{"hidden_size": 384, "rope_fraction": 1.0, "attn_scale": 0.125, "extras": ["capped logits"], "init_std_o": 0.0, "init_std_up": 0.0267, "init_std_down": 0.0, "learning_rate": 0.00419, "beta1": 0.95, "doc_mask": true, "train_tokens": 966800000}
Each number is 128 + 32 x the weight over its row's rms, rounded and kept within 0 to 255. Layers, rows and columns count from 0. Numbers have three digits each. The size before them is the row's rms in percent of the matrix's.

# down: layer 6 MLP down (transposed), 1024x384, rms 0.103, rows 821-855, columns 256-383
# gate: layer 6 MLP gate, 1024x384, rms 0.0664, rows 822-856, columns 256-383
# up: layer 6 MLP up, 1024x384, rms 0.0706, rows 822-856, columns 256-383
down821 104:147133083150199125154142138200094095132147173174152107113119080159128120141148173120064138049126076139136123134059170161097080173104127094130149115086156104134075140119124146151161120133174148105123125127083134052161119137091130139126152152157132080148145125134122116138139105092148128116115141095145088105117166150166095135092168091126153107124136135140148175173108183155129127173076
gate822 103:165177120117098171092118108106184101082150121109145089184144175122074183131197163182127173132147140126081114108134151081164129143075080116161156187102085099170144120140158165094137144115106093075117112120095145135129125124233162153168180113102118158151104157111072119149116129151151102151160105146179134161144129151127159126128136093119087148100140131179106050095151131152108094133183
up822 098:175161135149133104151124118175139128079119125090085084149142116186102128102096114170174184149097113155175168105136149104147118199158077157119127102167167075143145066131099157122118134141139176169205134137118081147132118125142104125096182175066118131161205144106143173230122141099128079108089191123137130178126155110097109151131152109135124153101164127149135142160186116164132142114141
down822 100:107106138124109111111088159114054170138085117114136133123126123173150127126132146146185152148121088128117091111158187142193162160064139144136143075097151109105105123122124092151112141147152158109117078080158107104135125138115122127124134183151126140112097091076035159103115106143156131096169079051167143177089122124142120103172123169084159101102149084164126187148130134150179137154091
gate823 106:177190086118150119146059120175106130143093155143137109141076091134083112161131092175087071111137067119098169108132132135095074186120128137109132153127096132124137088126171195137161094147154160181121145143125104146131163108100178107144133158142104125141103124109052120107088173162146095097157108089137138181117108151127136122147096102093103094123155128102102134106137087074139129092111
up823 107:146186131139143175091182114175121092136146108153132139184134085146136050147136149172080102147077162131208087110170113163059144148121043069136143103124100133100084122167065135180076113201107061127139099109173082079154118101114074124046143081119079145125201130121101118157141109113147146117130123155171158158134101186187108179143129159200180128140086118136116142173078108086137209129122
down823 105:136108172124087097118128135100149147121108112057113091094139108113145038138131085105167150117090157159140134159168127115089194138126085152099124104166120160094124155146127153129105085200104112075123118195098070136121103094104158124128117100196126131065123154130099113162137117122073171092156180173123177110143123103145133091161101148130162093125100126187109156142117146108074090084074
gate824 100:139155150203138113115134127093106103124150085101124101095135128166148150118119172105133078126146171112107138194130119150126118130138143134156151086130103163090119130141134145105087170150161183111104153156167123170167138186143101127128140160123136184139107150102103085158131166132075090144140147143175140157201153078145115116121066130127106136071094110173064136105143113111150153143090
up824 102:126190200098118122122125138081131084106134186162163095090063114126130108151104084137121121097106139115182139175059124064192154084144152145146147121084195114157148110128125126156102184120117083116169108093157157129095069105133165142137119092105132108145138110167057090146082103134116154092105097096165133166136080178167124099070188133101143159068174137099189175088132066142197133157178
down824 101:155061112121135106171114085095160098104107132094164133148153148117150152086101176181159076133126102104154190118177110114122142164095112159098108188121084123172158107145206179148165099160155093158148095133126080131096161108108142118110098121069105150076121176109185153105108119093110111129091134160107150091093157082105166132061135135164163095101108087144121099128123140129161126130172
gate825 097:140071117139178171124153150135102170144142125092194120109106089145091049071111113140195149171162173098112170084066136160087156131101148105142151104100132085103140116107092154135077082113123114135123072148127145103176140157085141173141162144119137130092171109113159144147185117096055089119078163124104122159107111078097157117166119101120089089101167132137114154053112131080093144129075
up825 100:112105195187090083099170132144132114151127153143166142144143101142073070075108111155146144157110119121152100149114132096144091111129125146148107161122142114126195189143109164178146151127141110091116131128136124102124092193126130192080140129102085126111169134147159133133133182113132086141136158125160167141154095129128133104087146116114137166151231116079105091187119153141145085135181
down825 101:136165153122103083153187116132115142126112180096136162133130127107088156214153107168098087133153124131092083110148117143144120126134081165147157073094127075203140170135135155055110128108098118157118084163118124111106164100156113140130099118070085097114122177196099152128148139096120178137156125139128156138199175128115087087101112165153107173168088143069180127166130121100130133121107
gate826 102:082077146081168159170110111104090135126104090160089163112076100169130083096114147132114113185096160112153084178113138192140144112184102159151116132089112114149167137216124047138108084088137141130126140102145134158090134133146154115187096166116135143098118110142108104139155111117110110156159110184133154078147151110141144133138088158109074134159099124179142145146095157134150126155082
up826 101:094092084091124160113185122163120088180138131136184171098086162144118054138170107168104138151126086121149135123070153129118109129133117157048086108195089131159142150131110161070119124155116120160127148106112186144097135179127157130097132139157049173121125192133094053152140152200097101096102138193132113116172106124140149168140144111069123115129129086183109154153140192164161165124102
down826 101:128125151145157134054166160162105132118143138148140141120153135165131106161152113124097135134189121094154071158136074195126157179091069141143097142094105072168118128199157140095099108164136132124097167133135111138120089121069091084143093117036192149103085158158131150189108102113136135169155105130091177113130116102131139095104129101121157134108131148151173142075143151169170133180051
gate827 102:160126139150154155104144138148077140147170158156157117124110098108132064169168116160116175122136097100129115127152161120126102135161128122107111141068108072155138074155088034155108110149183167088126153144099122118139131070180052123182151186120191104132140109133091166138100139080122106206147166101202096109190071151104159088167083128132153145151161123111171139140122187121147136100124
up827 101:126114129145156052165083151132167178115123158097150146108145134079161134146131127142119100146074166123189123068215107123139153148149132130125147129185115098153154114128178152134125123188150157127126113136156140143121098182140139132059119130131119139140119121129127117138122136157114102104087113155107184135156123153164141118168154125191102194146110084148085148136181129185112124172122
down827 103:161108127133121166164157102110097161120172107120163141165098137121104145123070102109090071158102119195152121153119095192079145198100170109148160153114169116186089126162097157158132168191085078145121126109142109168126117183137138076096146092104176161105180087100102129105072109100078081077116100111091172163097134167178090109130155123108095099144155112170203063087108067077165085171138
gate828 110:155121132098149129111105174081095148163104082095156129090105141118065073108141191147116164122179132146104186151124114123063112137146097099156163138068099152130153076101060108121087147098093135137129128115142111085107146163137105145079155185100107135175123147173103139173105124070120158062109125140165101123181089136085117117143159132133139149109107053164113089148109177128146112155129
up828 107:107090105099105103137125084214121144103170149111133107112140111179145113158064082133148110162175081152132130150097113110170143099153129155197101152116103090126164121181184061122155145084107102113187122123172098122107136131188137184101129081131133150151187191107115126105156152192171105132171124116143087068120200076114181111116128006091111123147130149159149154124172133128115132093129
down828 104:182126146147128087140095095117059130095126112138083125111128129086076140142156132107138132108124108109119063152132087082179120144140166084119165100134088138109145084140163093082075146121141135071137074074133148111173117149172098135042133144092125129145182140143150125167188162078154122136122061146144108093105138063142072086088085159169140133103061091111140171095100129135150121077143
gate829 096:157120147145105098170083148102096129151129163133098165095199095135101197124117116138138163133118142186165137136103122096134162143051164122060136123045154073165100114154085099151185144183062057109146123157162092080128118121202129126148122138132147168151160203143150168120075088086169139116118102103114080149076196191131041110191113159131172098144129128109137097093157084118138178145128
up829 101:097149127182147084144145115128151173117136092072089145129135089133105141165136091070113104113093142135173091138151154166083126180070154131167113046127138139129136115127178134181075151130110073104125141112151110107072126106114188124074145167167127142128145127150142047066086111092098126085145115186141098156095106150105089088134118094152116090062128114122148104136106098110169114195143
down829 097:088142124104196109122116138141121149098160089131147156117099165130194075150140139128120155152151103141072171112222123181102165128197160161143130083142121142127167135120141121124176056100156139162103164081134134084100095142112089132130141062172115128157119118166106101117092094122173099101107084114129151097128137161113128154147150118153116133118146129148115119138111111199093112126148
gate830 095:114127144118160179111076102147129094150115202030170144112169075161143146108168137136119144126134204114114100099152133158157114094123155099155198102146101080146049196119122145117085136158138148113117140116152122140076106068135160170135116063131128065077145146165112111162107150101200089198141154097128145137146148153135116142126111141180158149138104126152153097126130117080181128158115
up830 096:095125123055174150121090087148101115164165168067117101150135099156137126132139063136083098154125167131149080126115122118106083132130123118056142037175126119146098173151122112080120100122161089117117134089182096169142111090096193169104090137127104120094161084195194082141084135126130151118160195142093137140137177177138145103143060160173158109167095156128117116149092083138162091142113
down830 085:131072130167129164188102191176143185130162134182090144099110135071107158135132128174131132111100148150117154114207142152134109152158082155198083160140183122096157119078146172170128105087129134069061143122144140071108138145153096082144132129100110112161141095079116135111096152126090079165156125075186176104159098079098144138103124102166135133115136162116093136116172125126105174121148
gate831 102:098088194137097072160088138089143122127090080165124101144112084148129131081141108157109153092159213141101167197092130095137124129155125124173097129077028128133069101111132101142073182165109131139142125092129154119150179113128187136100150143096147101126085153098098148165123139121168125162104134119127117164127111123192123133124075093152114091120071099090153125111166174136126175206112
up831 103:138100151101147140118154116175098103156123121120180141090174105120091141101094128125089118149185156124093151156130043121121083098100161137134174127045161136105150111142127131092081101113122148101128079116161079073110143148103116131086150089120152130132125144112146147175106141076109122123072115108071166115127147091122080107143115041124165108095096068126195136146114120120129181145144
down831 101:101121144129098100174158145089146127103110086140106117109112137125150141163170135094121131108148130108148144120123152191110134162133085159129120133152148177144082088140125168146179092145075153039159184051143087134147107132090143191113131163131089106140080128101162089132167072217109081119132165075112108147170140070115131178109128109087115108104149175140192155137147165153112154142149
gate832 106:110145088107079201138187159114137127119146165106132153114129105106142136137148121088100074093100156155097132142081148103113165113102153103137109150102096129065087080059111127090198084183107125062091144083105196132117108128121134151178142117130132099126104071095195123114134113014130134142089168165135117092138099124065175125124062164151115148203170071107195084138104158156162113132077
up832 101:124075182109160121127084102116125136079110150116143111143097163181137119061131152098092161074128101106089106128084168086122181106173136104179135102121052120112134079116100146082102099163092092096169133101132222136059119093156065115123145166160100058072092184119129124082204090105128081177169146150158127110138096153114125064077123139176151138140150127125116129111137166163179121149132
down832 099:110079141095122184171144079131153116110106171097069061086193116140113095161156142130136112133150147145087112169173123135116117045114155082177171138145122157074066112129152097113134153130087140119121141120145106126153159156095118127177123144163160100083108175078133127115172167119122150090123102144072125158135141093092132165099158103174095077121121089129137150115123140166127101132096
gate833 105:108130138180146070057134085172117120129145186094078194162066137124123163086179137141071183170191139143178126101100177084152079142071121118103178109113091132132194142118085187161132211164157117076164102115107151097193107164182117131115085140202143153098166134071097182163097179110161103112137123179134175139094174121092126146137117146141115154113074047084135156094152086115190149103173
up833 099:040132142148177143091106148123118131096110159127171112149117109118147095112161147161134175186155153155099121106125099101102140150106159131002174085173152142133120122147184169192134151056157109123151171119083132066092112139141178154100084116113160067079116175129068101111162146131124140110113169174139133139095122088106166138153157179091109147074098145105119114109157089153119116137115
down833 102:095102137179184108134050137100091106138155045110160154151111135156124130110128072074188086112141080157165128169117134164117109170168133124202140125130149123159154119154110119110132147113084132132072149147161128120176096130105120094070127123096105175200114142111154101143153118176168053150134126137135134195160101135143130131055158168122128165106113133153135152148084127142074113141162
gate834 095:159110031136155175127136100169100125155105124190152140111154120141106076079180117130059182121120159145108087147098122151185142158106103139089149152136079137119054119122133148037144115167055149119075162087138122083138078144165113124132141182179124138137090152192148075151117117165124117134150155105146141131170137141119107154137189071159135084121112153080161117103174157112128106115178
up834 100:109117134101110168135130115124152131092095130116117117099134155103200172089065130121156071162050128136139116139137118151139099199115129131193136196104133111133184126124121105096114085093205135142136127168192116163121169076123159101165117141196174093075119120093136135104041087145118146121110122164116141137091195154110161107067111109138128148128145141167093091169104099106135133152101
down834 102:114136167090114123195134134166085146141106122082122148138059140142082106124129143177110177153116118095079152108128097162102170139111214145116116073160120139130136124085179186168138166159059130146070105174135112166150204090140144168137140120117095169133173175094128158150156147145142109124076118089084163130083108166150136100122051135088126187156048088137113148095096113130137095136177
gate835 100:149131175176143155121196108142136200103133155097146092068125141125138148119132157105120074127172186138152103138146133153134153130153118110132155137087123171126153094155117083057128130132127086104166166110148070151126161118108152094097154080086158105164146115097111146063099144090081116090139190205161157114099138100159136095079175123125170080108166174094125176142139155124130131124157
up835 097:153178139108149147145116157118123123167129147191124165099093179111197108127144102106208133169050123096108187122167092094168151185054128122169062170106099089128124205210089106119119124114107162129116077110173144147118117058157071142196156165139095146135155174140167131155143102153186130123096096080117167129161108101088140143159046070113163160120098100135126193098102119127077093133103
down835 098:096095194194067058151214081133082138118112151130143102129088045194116101107114113057114146144130107177116095120125159110122103136122129124105165097151090133107128123125123128149155103161108111067107173119139161137129106196108117087123091108121108147141105101084090150112126136120041097150132091132105123072088109179178102129129147191122148157078164179095108088080147171106121135141122
gate836 099:159098170105099146118115131114161086148147126142123131149159121115117230159073166144094179127119137188144129128168097100079114141102134123124156105162156165184104114115108148088167199106120128149113166078196163128154144052131156096144153117126190156140145092132158142168137097195106099091117196122141075140163110132182076127119179132190188189167187119118074147139140112089141163078111
up836 101:113136137098124103129068111130083087162167130125121133119037117093085131094139117179078116117194087096159133140151105062116105107156141169120111143122170211081164167146143129101099114126102118095114134146179113182115149076128090091143131102198104134102137124066138133094103148112155139107078085146185198160129111076154184175162166165095142124111120135128081114133117120126110134146067
down836 102:102104224129167083163107123111135185099138092226107185078149189110107130191149173132096137115117117063150149208064205098107109149150094150117113164128155158104109126160153128067133074150160118090136138055102063150111125135139135091133101149118095108190111174155120171150120188133125126051131125130072151115148117124091158088155144102071096166132145120074148154149148137195147086133129
gate837 098:123143119129091173092105104109154089102074161147119143151057188191114152078103095153149157086115132121131136133166100102118096113164134145120163091155113166116166105138138088186114126157165132093103157111199109102119084127128136056184113089107139184127127153163085164123139223076138162086117132147178124075100093124155101116133094110103088082176128088098154175148100146146143131120130
up837 099:128137117094095126089089095087100133168106186132162132111157119137135155084120117064058109108117141086145143109123135101146190206124086125122113082120157128072058162122140111090108156092118094121145114120088138103090148140139122094132142081185102129055166147174026117151092155126095130078124141086131092086135072179102111140125136160071132088143117161075167125157122081130126162115130
down837 103:130116137108107102154162075131152154089105178130118121107140170148119228145102160139161131099175077117043126091158098119159110138093144123124149117125143091148101174163134150090115137092171132144093166126110097114178106138163127140038190127134148123160104102123145185072080180112110131135150081114078121128122137075178121098133087093126095135098114141133112157163126152115141092132185
gate838 101:129083053060087132136138130069102145133112058124162178153078069109091107143149153095112101135167163158152119104108135088155074095105128159173146132131057142134128149139137141099134122071163126163223131132099133129129109119096146096118049136071170155112147123145141075083122123069200119139112086094087170143166127201153169157179148146173059080151147112176102101128172107063130163165146
up838 101:113135109147088158122148187111096121122109146065091111137123113106159120104103117111169099147107052103095160148144111133159111115187160095104063125161115164119104130112089080142113159144046081118111110134138118148120119096121105118132113081164103134154053120117077069173148133175087128130148120045177090117160071091066110148126139203080138137145121186122186112136109141152167138140114
down838 096:168148113114127104111132063128114090137117080124144122162154128127110189146166144164141101086142133203134159105187154138083105124100109182228105163060165130080183106170123114078145093102142174139118120111175117175107113141150117129083067154119123170078149096117186203105131108099160139093167130129136193127119150156157085136118135138138137112116125102118160116113119100136085102134138
gate839 101:147186164209131101192141094165123137106131176157139145180141172176118124134109153109176153100128213129099137126079140110078108093105092151078100176106161118162110097162120120107126164155112147086115168132120140120122136139145088124120155163107066140166087151111147124133113077117064112114136129197164154140103126095146222116143174118139093096099157143133116126110167164122172085090132
up839 101:152091147131083171152099096098113059092144147162130112100157067165119126123119131172136130157110104129128145148093147118094105090097180112117192167192103122077132157111092107139061182206112075166091123105109136142141134176135133095170124150118164131078117108105143116097112187160166169124157134090105136103084193157145110112108080148094083146173135169128035111092145149124105156139096
down839 101:143140049137152128084213172082130146149095112125131121106121169165125128144140092189119224085128133131123133157134160130115077120051154134105100142178099106072093173101160142121133178116124108154144164156149163104126118076112125139104157137116190155174173113140142155119142144106089078139148165077121153171119138127168123113141123112158142139139093136183127113132100099146183106146173
gate840 103:119126117123143175096081153140123118126149152111185173162158160152162097128097140139119144095168218138097137079125129084128133166120120121097163143157123070156123128120128149178130073129123096179115151157063078119120118176146130114111133177101110130146198150098127142142144110155135133117190159115129134140091144142147084098197158166139138107195135069135134140162183140064172131164192
up840 105:106174037128139125103182085139108148144120099143139085163194145093090195132125182109142190190078075151111104033092076118114092073084155174124118120141040139093129151076088133120150101119123185104140168115192104132127124111108066107145147170144123161114150149129120163152180098118095102137124184170151124171151080149120121065130084162150111178128163125053153161113119100202129112129096
down840 103:148068147098059160111152192137151084143114132116184111087137122154151120122093089135149117115159123058120153142111105136090136117116100130091161144087163141089211106146134089126088071149122157138149101146121095105121151077107100183056085089100110107111152151086153150142132125222098119061106136112134154106158138145158157080191153192133170145158131092126155137113121074121165151158226
gate841 100:172147187178130200109164116102114082171108128113157093140166118144116047154145148119124101177146116146125121176204122170070146058139108166076162077067120104125151162139071106149162116160169165135146149175090145108091136133117093110117078115111135102173149082130111119094114107089130175109099177123137157165154148098142140132132121147090129120165172135132170069129143089099179171129119
up841 100:120115091135106085134058127164063083111131102103176162178079113158147106075169147174113076133121168125156115092123170133104112178105212133038122176122113138129090162138109109189123066117137131148096081140140107154176091158144096082155121114122141075110099183167175145101067119153189128090135139103157135113181161115125122118149102110145087096116150163130150123116105088135119080209118
down841 103:155121126113115158107111096147123131130128083145096146138178073107156143052127078152125131140125114050147117106117053159141179151105120090188097143141081177147110095154126165117103182133144081109115124094093094108176137124128148152064150097144157107138105113097119093092090156117115102153198145083141108145149106133098157134135111165152115102170119174132153090089071093125078157034126
gate842 100:153139152173121181122147094135140131119148144115122120107139132156113012140140172125142175159109123083079149043084139059119153175100114146082097102101149133083132109079177098115088155099108129119124141119117135118118133153203107116101107058149151164191159115155062074088167092135157174120123090132148122120145142129172229091122093110142077155123085130123160111164157168099100091076117
up842 101:119128101170173131133164197118111152112154101082108164108115097043082114095108115131129121129164178128098146131193161132061135104143092105144159090090130126085140160076085093125118146136134135132158134129143141093094108179078115062144103159157139150129091070159102090110097137162130105094177093132157129118159036131098061110165159212159129104117090100151201127152057097151129085143108
down842 104:152066125087105138147097131110166136170082184131110135123143127121134147083062138138110130072103183121112129163138100150079154101130151073168136125152114111137126161167146104096103162101124207158142156123117192127077191140088154100110164081172151082123116101146126146101183084177119080187048181143127130093072088124158151104167098083106137093145128109126136201042172132138108157124092
gate843 097:092119126090130139130184110145110102095113159139179153178109161102105146171175121200120097143110086089107109097173135150136154104152085128089137113080122152122149162053111153118202121165125156086141143149163084084157083139126117133098125190109161114154097123113151104138181123171165109120116140052131155147177092093116086056109153144132141153099113109109126129077062081086146133023124
up843 101:122160089122121135115159093179132156077064131103128148128130173131100172111107097152090129119154143138160093153177135177107127062096165080109094114143095091159152183098071166115158156187168161152206135132141108114067111093136127128092113136139159181128100146080128125157189159201142097110128049117158151127094139159144061115109097159185140136086144115157155135085083135100125100118178
down843 099:099157130155140193165112107155092086132136128100158091167116116134117204131127126150114085150153196193120129169143125126109114111186112168110107096169103174175106060124165123180138158123080130130150128134129118111100125150193127135209154104099092053142077072132128120117194141103109152141160112072101139164109103130107137116130095173138069122172108193090159096125161107154148149213101
gate844 091:182080159095118092106166116112124122104115130105125091105151163172160105115099110134116097138167091186120097129131161135144128104149157099142130103142085117210122159108117081112180129156081125158097128179153124106108179142115178154126105083092188184147106149145169086103163131129148133120124167127152095154135144152146085111103065109097111116095107157141153071068143110111154118085123
up844 096:158111118102118199101105190095163149100153126115084171065074132132137175085167130092102109121113136129139151125188087097168167141162136162147098124092089098102121131104137127090145120134132182107145158138151159083133098153164150088176105137224084139049152109097082092076162102067119113069105123106140172117159097111064124116059141140142144103126122128136102149129106060080082117131136
down844 094:203132120216121201137138093145128108141083153146145109140126137099124081135137166176165165114184081154147173098105144138192065156147147128140183124188154094178142108127104136131111129092116183159132095149129069146141197091121066175119125089127162114160175154140141186100143101191161092152175110090150113170120162110112153138164149132122130174148139168121075081123165120151122127137136
gate845 099:108161120118121121089151199133171187101143121126100108219127045101057109166167123083145144102187104159119133099137081126179099113134153175123164121098094173119140097115092163180149110121106130145147151134145132169155163170164166146132147127129090138096193133164082153125129061125148115127186181139110136069091133116186114122122089156187126126114115118174084149169154182086173167131165
up845 104:146114081048161162142185095138160105151096087157138106080152065166083137104159128135126135134133106118097136134133155124118114067154064151091092117097116144129120128074161130053127132036088150077159115121110100139152031117094173130118136140113149111131108122115113158157137121139097154104170117122128099178127167155144112117125165129158122209178155115108119115085153115108137146112115
down845 106:132107177074117176131145129160161040058142123104131143195109123167113120108101059133127104197129061134081115167074112144112124152144126157153155139144143123152176145082169111105121151140113119086090134147099087125158112179133167175108132120053101110111135094112179099125139096108100140153197105147146144124147125084148164141136130175124116127103139199107122145136095157183158099123122
gate846 097:124147073183134140159131158130134163202124102074136121157144157149106107138082179171122080139088189093131110122154112124176072091141143085145062194091103082166118130141187171108134165164110130176132078135166172111091175132109117156147140149143105109081132199169110134101102102191159085172114119091108106146160153110154095089123136194111128114127115145114054104106090091125138091118064
up846 098:135066121119159159112106134194142130127167078175149140154129090149129072114133128125195118108149177102148121111128139096096157133116096127187131146116134113190156120082166115157032175129173097138075109128127145168099135158137105155156118140137097150142190065148124054113103096105116145185099117097094122105145149075059173155088101066084084128119160138158108123128161181179091120096132
down846 100:080109154112124106101112149069133100150133156149095116127110165199133187147102078143123085125073047142110136134055076169082150147086111118160159130119111121115090117136171089103080093095142097106145144135110168154117140117155114073047102140099048110149134096178206154123164135143132136128103149171129169160140125127090171129104153149126164099117133112093197106097158150087131164123140
gate847 099:090139119115111094141147135077125093156151146086108074116141131111135086164102152131100168146103078136142131094114150127147164161135137038122152169102171148074052097101136112179108121133105120069095113128158111113050165087114107162162096127091161103132111135131083119132093102148093120115136144169120154167100107109143131113083130127146105129114107079102090169151135069115138060122133
up847 086:112141082136121147109092109100115104121140096127109078097104113106179134135138127103100157116118125186095143145082153147146149163142121067186150127081196171093119100055089086152119080123083136090137107099171176136088137076154127143109083100119068103111147135130127116151099157124133123116203167132121112142097140144135124128071149197142131094037088156111102099138131133143111105101121
down847 110:140119146124145107144167118180115153102145142120170156126152116164091108097159135154155080148111135106169109095124089135116102098104133168088128095153078135198131150213176149063130183115153127192127161120119095163185125165115162076144159144153163140140151123128134130143131117115134101117079098124124093096164107143169135155192102078120118149157152158156143138125138139117151162144096
gate848 110:109130150139143109154074099091130146126188180157131077164139142144134170162182160116166111103151139100111136160113116076052139153167073177198151123136186105142078121084160125140147147132153160118065175143147076138059186151111132193130133144112078170120155173150069178096081115089089182115149097067092188164156196176115150059155143060124091093147123170156108104080148121082127169111151
up848 114:110078109114150110138175107160044084104102115172142153177114098115132152122197107127173150159145192135122131119008132120124150116150095104157148139100100145158108149128107129087136144146097093162124132168129120077184101093044130089153168075113130055142082115193176151178076135109082173152105127106104106150091148159109118092112174145105176145110123190135173144050106127127094129095143
down848 107:160216137137114098115138140110114096125179099165102135156093100093152136126162115139147158125120162105140103103087124159170106134151106142123169137131133126058109094155128176082151137147121144071141111119142080150131114130080148189084062128128108100117193126122209136184129130082144122115124086176063140165170121088075104145182156136178115126171152086154149141107189180124138145127137
gate849 091:130113027106106146108126204119135149063064154083134159082087145093064156092161119163120153142112103134081139105161116123142119096058104106211182171091113172121142113086119146150122103064100154132093166081141162101141097144150158129089128147109170142070149149169174133150143139174143120138135172130076087142131130078150180137144066148168099144087061116118152104148157153132177114135121
up849 091:074143131121170116154108154067135170142170148133140106152129088086113109129080164141123124131106145128161133123109127139073152143128117148126130157143126102123124151130103111172023096139089122106155088167097081137134104092151171169097117060142123143141108148101079083074145128106116162043103166092070160163040150125172203098174099165113154138183083134177155151136151146124118072110133
down849 095:153152122176171162119121165103162093083100112118142131143069112149098153116106142138103159151105124104107121130181133144132088110106133166108137073076133127160091069091114085151124107143106106118145138152224170142063164163071129119190128150075142129146101135142097123122111148126095135175187096068120080161187113090100125171125134145091107152139115169144121167128153070101129109127144
gate850 101:128079155128097155180155092110102101099145090113167159111097146138100142085118121111143154173135170168031160124030170099143141090147106119105209141047165169125133164133163116137130034096147122086127185135071163078120146174160100142152127137077089132193146076140169145150100131125105103134075179101147156158174135107167096118103120132157133131141117082121139041079152138122128113150042
up850 094:120097084067159125153176142100141123153143133153084107062167110168127178059124100130123153125127135189155159177123145143139130157096133140112134164080114120186138118143050218123113133130127067060103101149132074089113031096159149101100147172174111157185114101117044155125182094127140147118137128053106179161129166129162103183139108167127174104134176138132139114125181125121138120168146
down850 088:070120173181111137133161145117099168146116138085098129093138153130116160191090161114152120171149110128209123127122102109154152113146144128173131131141105092136122139113136088166138145139116111151113108124148106169154195164144154078129159073165133134093135178068131161097096166074108156125144091148132146065111102115160128115092130047160139086181169142148076144188093142167131135097135
gate851 101:123084108152162132083128119118123119149142117126162143148180131155089119142137131115127101151142126193115119123094168137187146160113176097050116072152091131100134071159129128122119129122120104112119171104170163152130149157164148117146159081103111170123140101086107184194171081178135145113126176114106169152153172183051119178059150093144035137137123130133170086097113097157141134121109
up851 097:074124136122112107168132179130173139116165157132166163193164061175109131166177137156112064150116147117085178158088133098084189088126131092140098103159119152060135130146110171126118131128092104169144103121177140147157132145063114174092077048120187126102170149136126096168111124090094175082106151154120176131142130119103147138150115190129128101119117129111144158099099180106078119074154
down851 100:129145118116120105178067131145133106135076129087134166183117113133118123133099136100132114124126136100092126077117144120112084194123096113082116122108126085142099097100147124103116131157171158126120105082137143105127123169149209139076121177090077196133114114148181123070098152114185128140096071183073157125201140138108132168150125190155074163125137134131087187139112155174101136115158
gate852 091:097117121097147146128161124128098112127149136084145166146149095164097126086133096124091150157114124138180152101116099065115114120127121179133151134177018122138036179115073139111130083146095061090129154098150051149081083179102129142123164067151062134122140141070188148147145151085144171111173157099118173102128055135140165123173174168135152142149127159188104152138134119178110142127126
up852 089:137122097108064147155144057129184110100114132136107120195112093115174139168175158142145094105146111095162121123097120121140115117162123117142080154108094129067113115101117174122117101174132124104084140111097139097161158054199138140174099135103135082094162074132135139076164056132131154102148128175118112087123132150130156075071093138117050177148111139100117214147125138097110139149160
down852 116:099117113158148130146138192145110142126125127060151145086186141138094172079109098099101148095117144101117129107103090128108088148106097117124176138144089132175081139154120108133128121115088110100143130074144065170080143147104182110076156094120064150163102116080140131173113170107149166116191126065082192123174124136128128179222160130159177153111149197131136075136143106144178111092152
gate853 098:144144180097118135160134130075134122076075132105145167132090188109132096129104118167168117175102140147157172213118105046071110131127113176145140119119086151126105142162087112197132144140086108168101214155166154156126122109147120113121108143105174128152150146118111104113076201075109146121119081118144114079122124140150159106167113117149105077180102118178134169146129144100127079174176
up853 100:109143141087145135139106135110164073070117122117131163167110084165117092097101135141158073187097123063109137188169092107079130131130096116121149093139083130064134166151172121169167129110096124101148104152180119131108096147153106122084136170085160145169099149161097114141139112112096140084177116092170161142171149134144132134136126091133139076190174106170106133133119122156150115103163
down853 102:096140093183131178119115148131140175114109143096126101126152183141130135109097110125091115181150156124218129107128188146163065151081133124086109098109183218151224147115185144077153046108105136162126115170159128084160193173137134092159086038145179170120140159143124104116121102159094105147143141083143117179086119090117176159074136144154113119067147129145123126123124116119137099130150
gate854 093:138144125100140176120078061153153082119116109052105103076129116114160098086088154102125107114126072103094079166171158149117079188142112151122112138123171125106079134128128109083121122180156145148118123096143158135115139135139112148099053121114094152107124125093101168150086122061154139121154116134133067120106176159158113120137128177155083136074168098113104085099148145097074109164102
up854 092:124150126158173134105123113137103116149118132178154139175164175096128066157100141136102070108132172101147064094097099101123157139124116179166130194126098091149134129109182152122131101132136131122128144166191110091167188183131077129108196092098116153102153113109113080128107116115151088146077115130109194102206033135083133167136095129135092093124123166173180152144145119160183145147161
down854 101:168026085137120210142087126077173094128094136098041128128136095119161153135119148145127114125080093090106125129153189180159125109173132121132179132118083144060146101215139121071173169157137155152136113088179137169129099160139162110164151149069132159105126128113151153151118137131074097175152137149136118118105177142130107171087178141124099186120139115087135136147128165121090202102099
gate855 100:126196091123113117137177143122122192193129097100104192078119122141112124149153168143102139197141113190145150171142132109107108106135114165145172115111103175104141126142112137151124143167136136114109130096136149135132130111159119096161146110145115161083128100146111076152125056148071164176148167146136055112117121129089121114084125111186123192165114128145136128129154080086168151122108
up855 096:126156114104123079102137153141105199164122085107089134088175159140062080152116149156100094128143138133161172154177142171170133161103183173084160097171115130080137142219144026142092157123124146112091144107134077154170132148109130174112130114123112106171177097146118129139137117133150137105092083072171083132149080102107084129154074117128153145128187109111125166111086107120186179167146
down855 098:133122102127149173147100151146132057207119084107079122143127104159111171066100107094131115139095146144136142105135114154114176135102127139171117101160185157170148120102094116167139136098144180129186136106154078119125133111147064165118149152085089113158093142132103121069103101170057104099146134156137186064075110123158162086157135117118043052149108105105116164117132116125174145131187
gate856 106:135167096124113086125161095122102127192109172063054169117124110114150147152065116101079120158115117149126114147170114201148105160144141109078154167073126207131093064109135096130156075080078149101080163146104122116091152113122117137175133000117125131100119121087135135142164082147105078100162134146119100099125114101150149143120120113138145132192106066120137160187174153110117170103071
up856 104:117126131104115122085047152098133111111144115170158098139150162149070178125062157143173120128155121169098131098139171119133137164139139121170072124162106121076154146100151133126102146125131145093154211162126079124082166093132080158091134144114157102126220138091145159054203136199122071116106084137100169169197157146154163158078097181101146135125129190085124083162143091167146151147141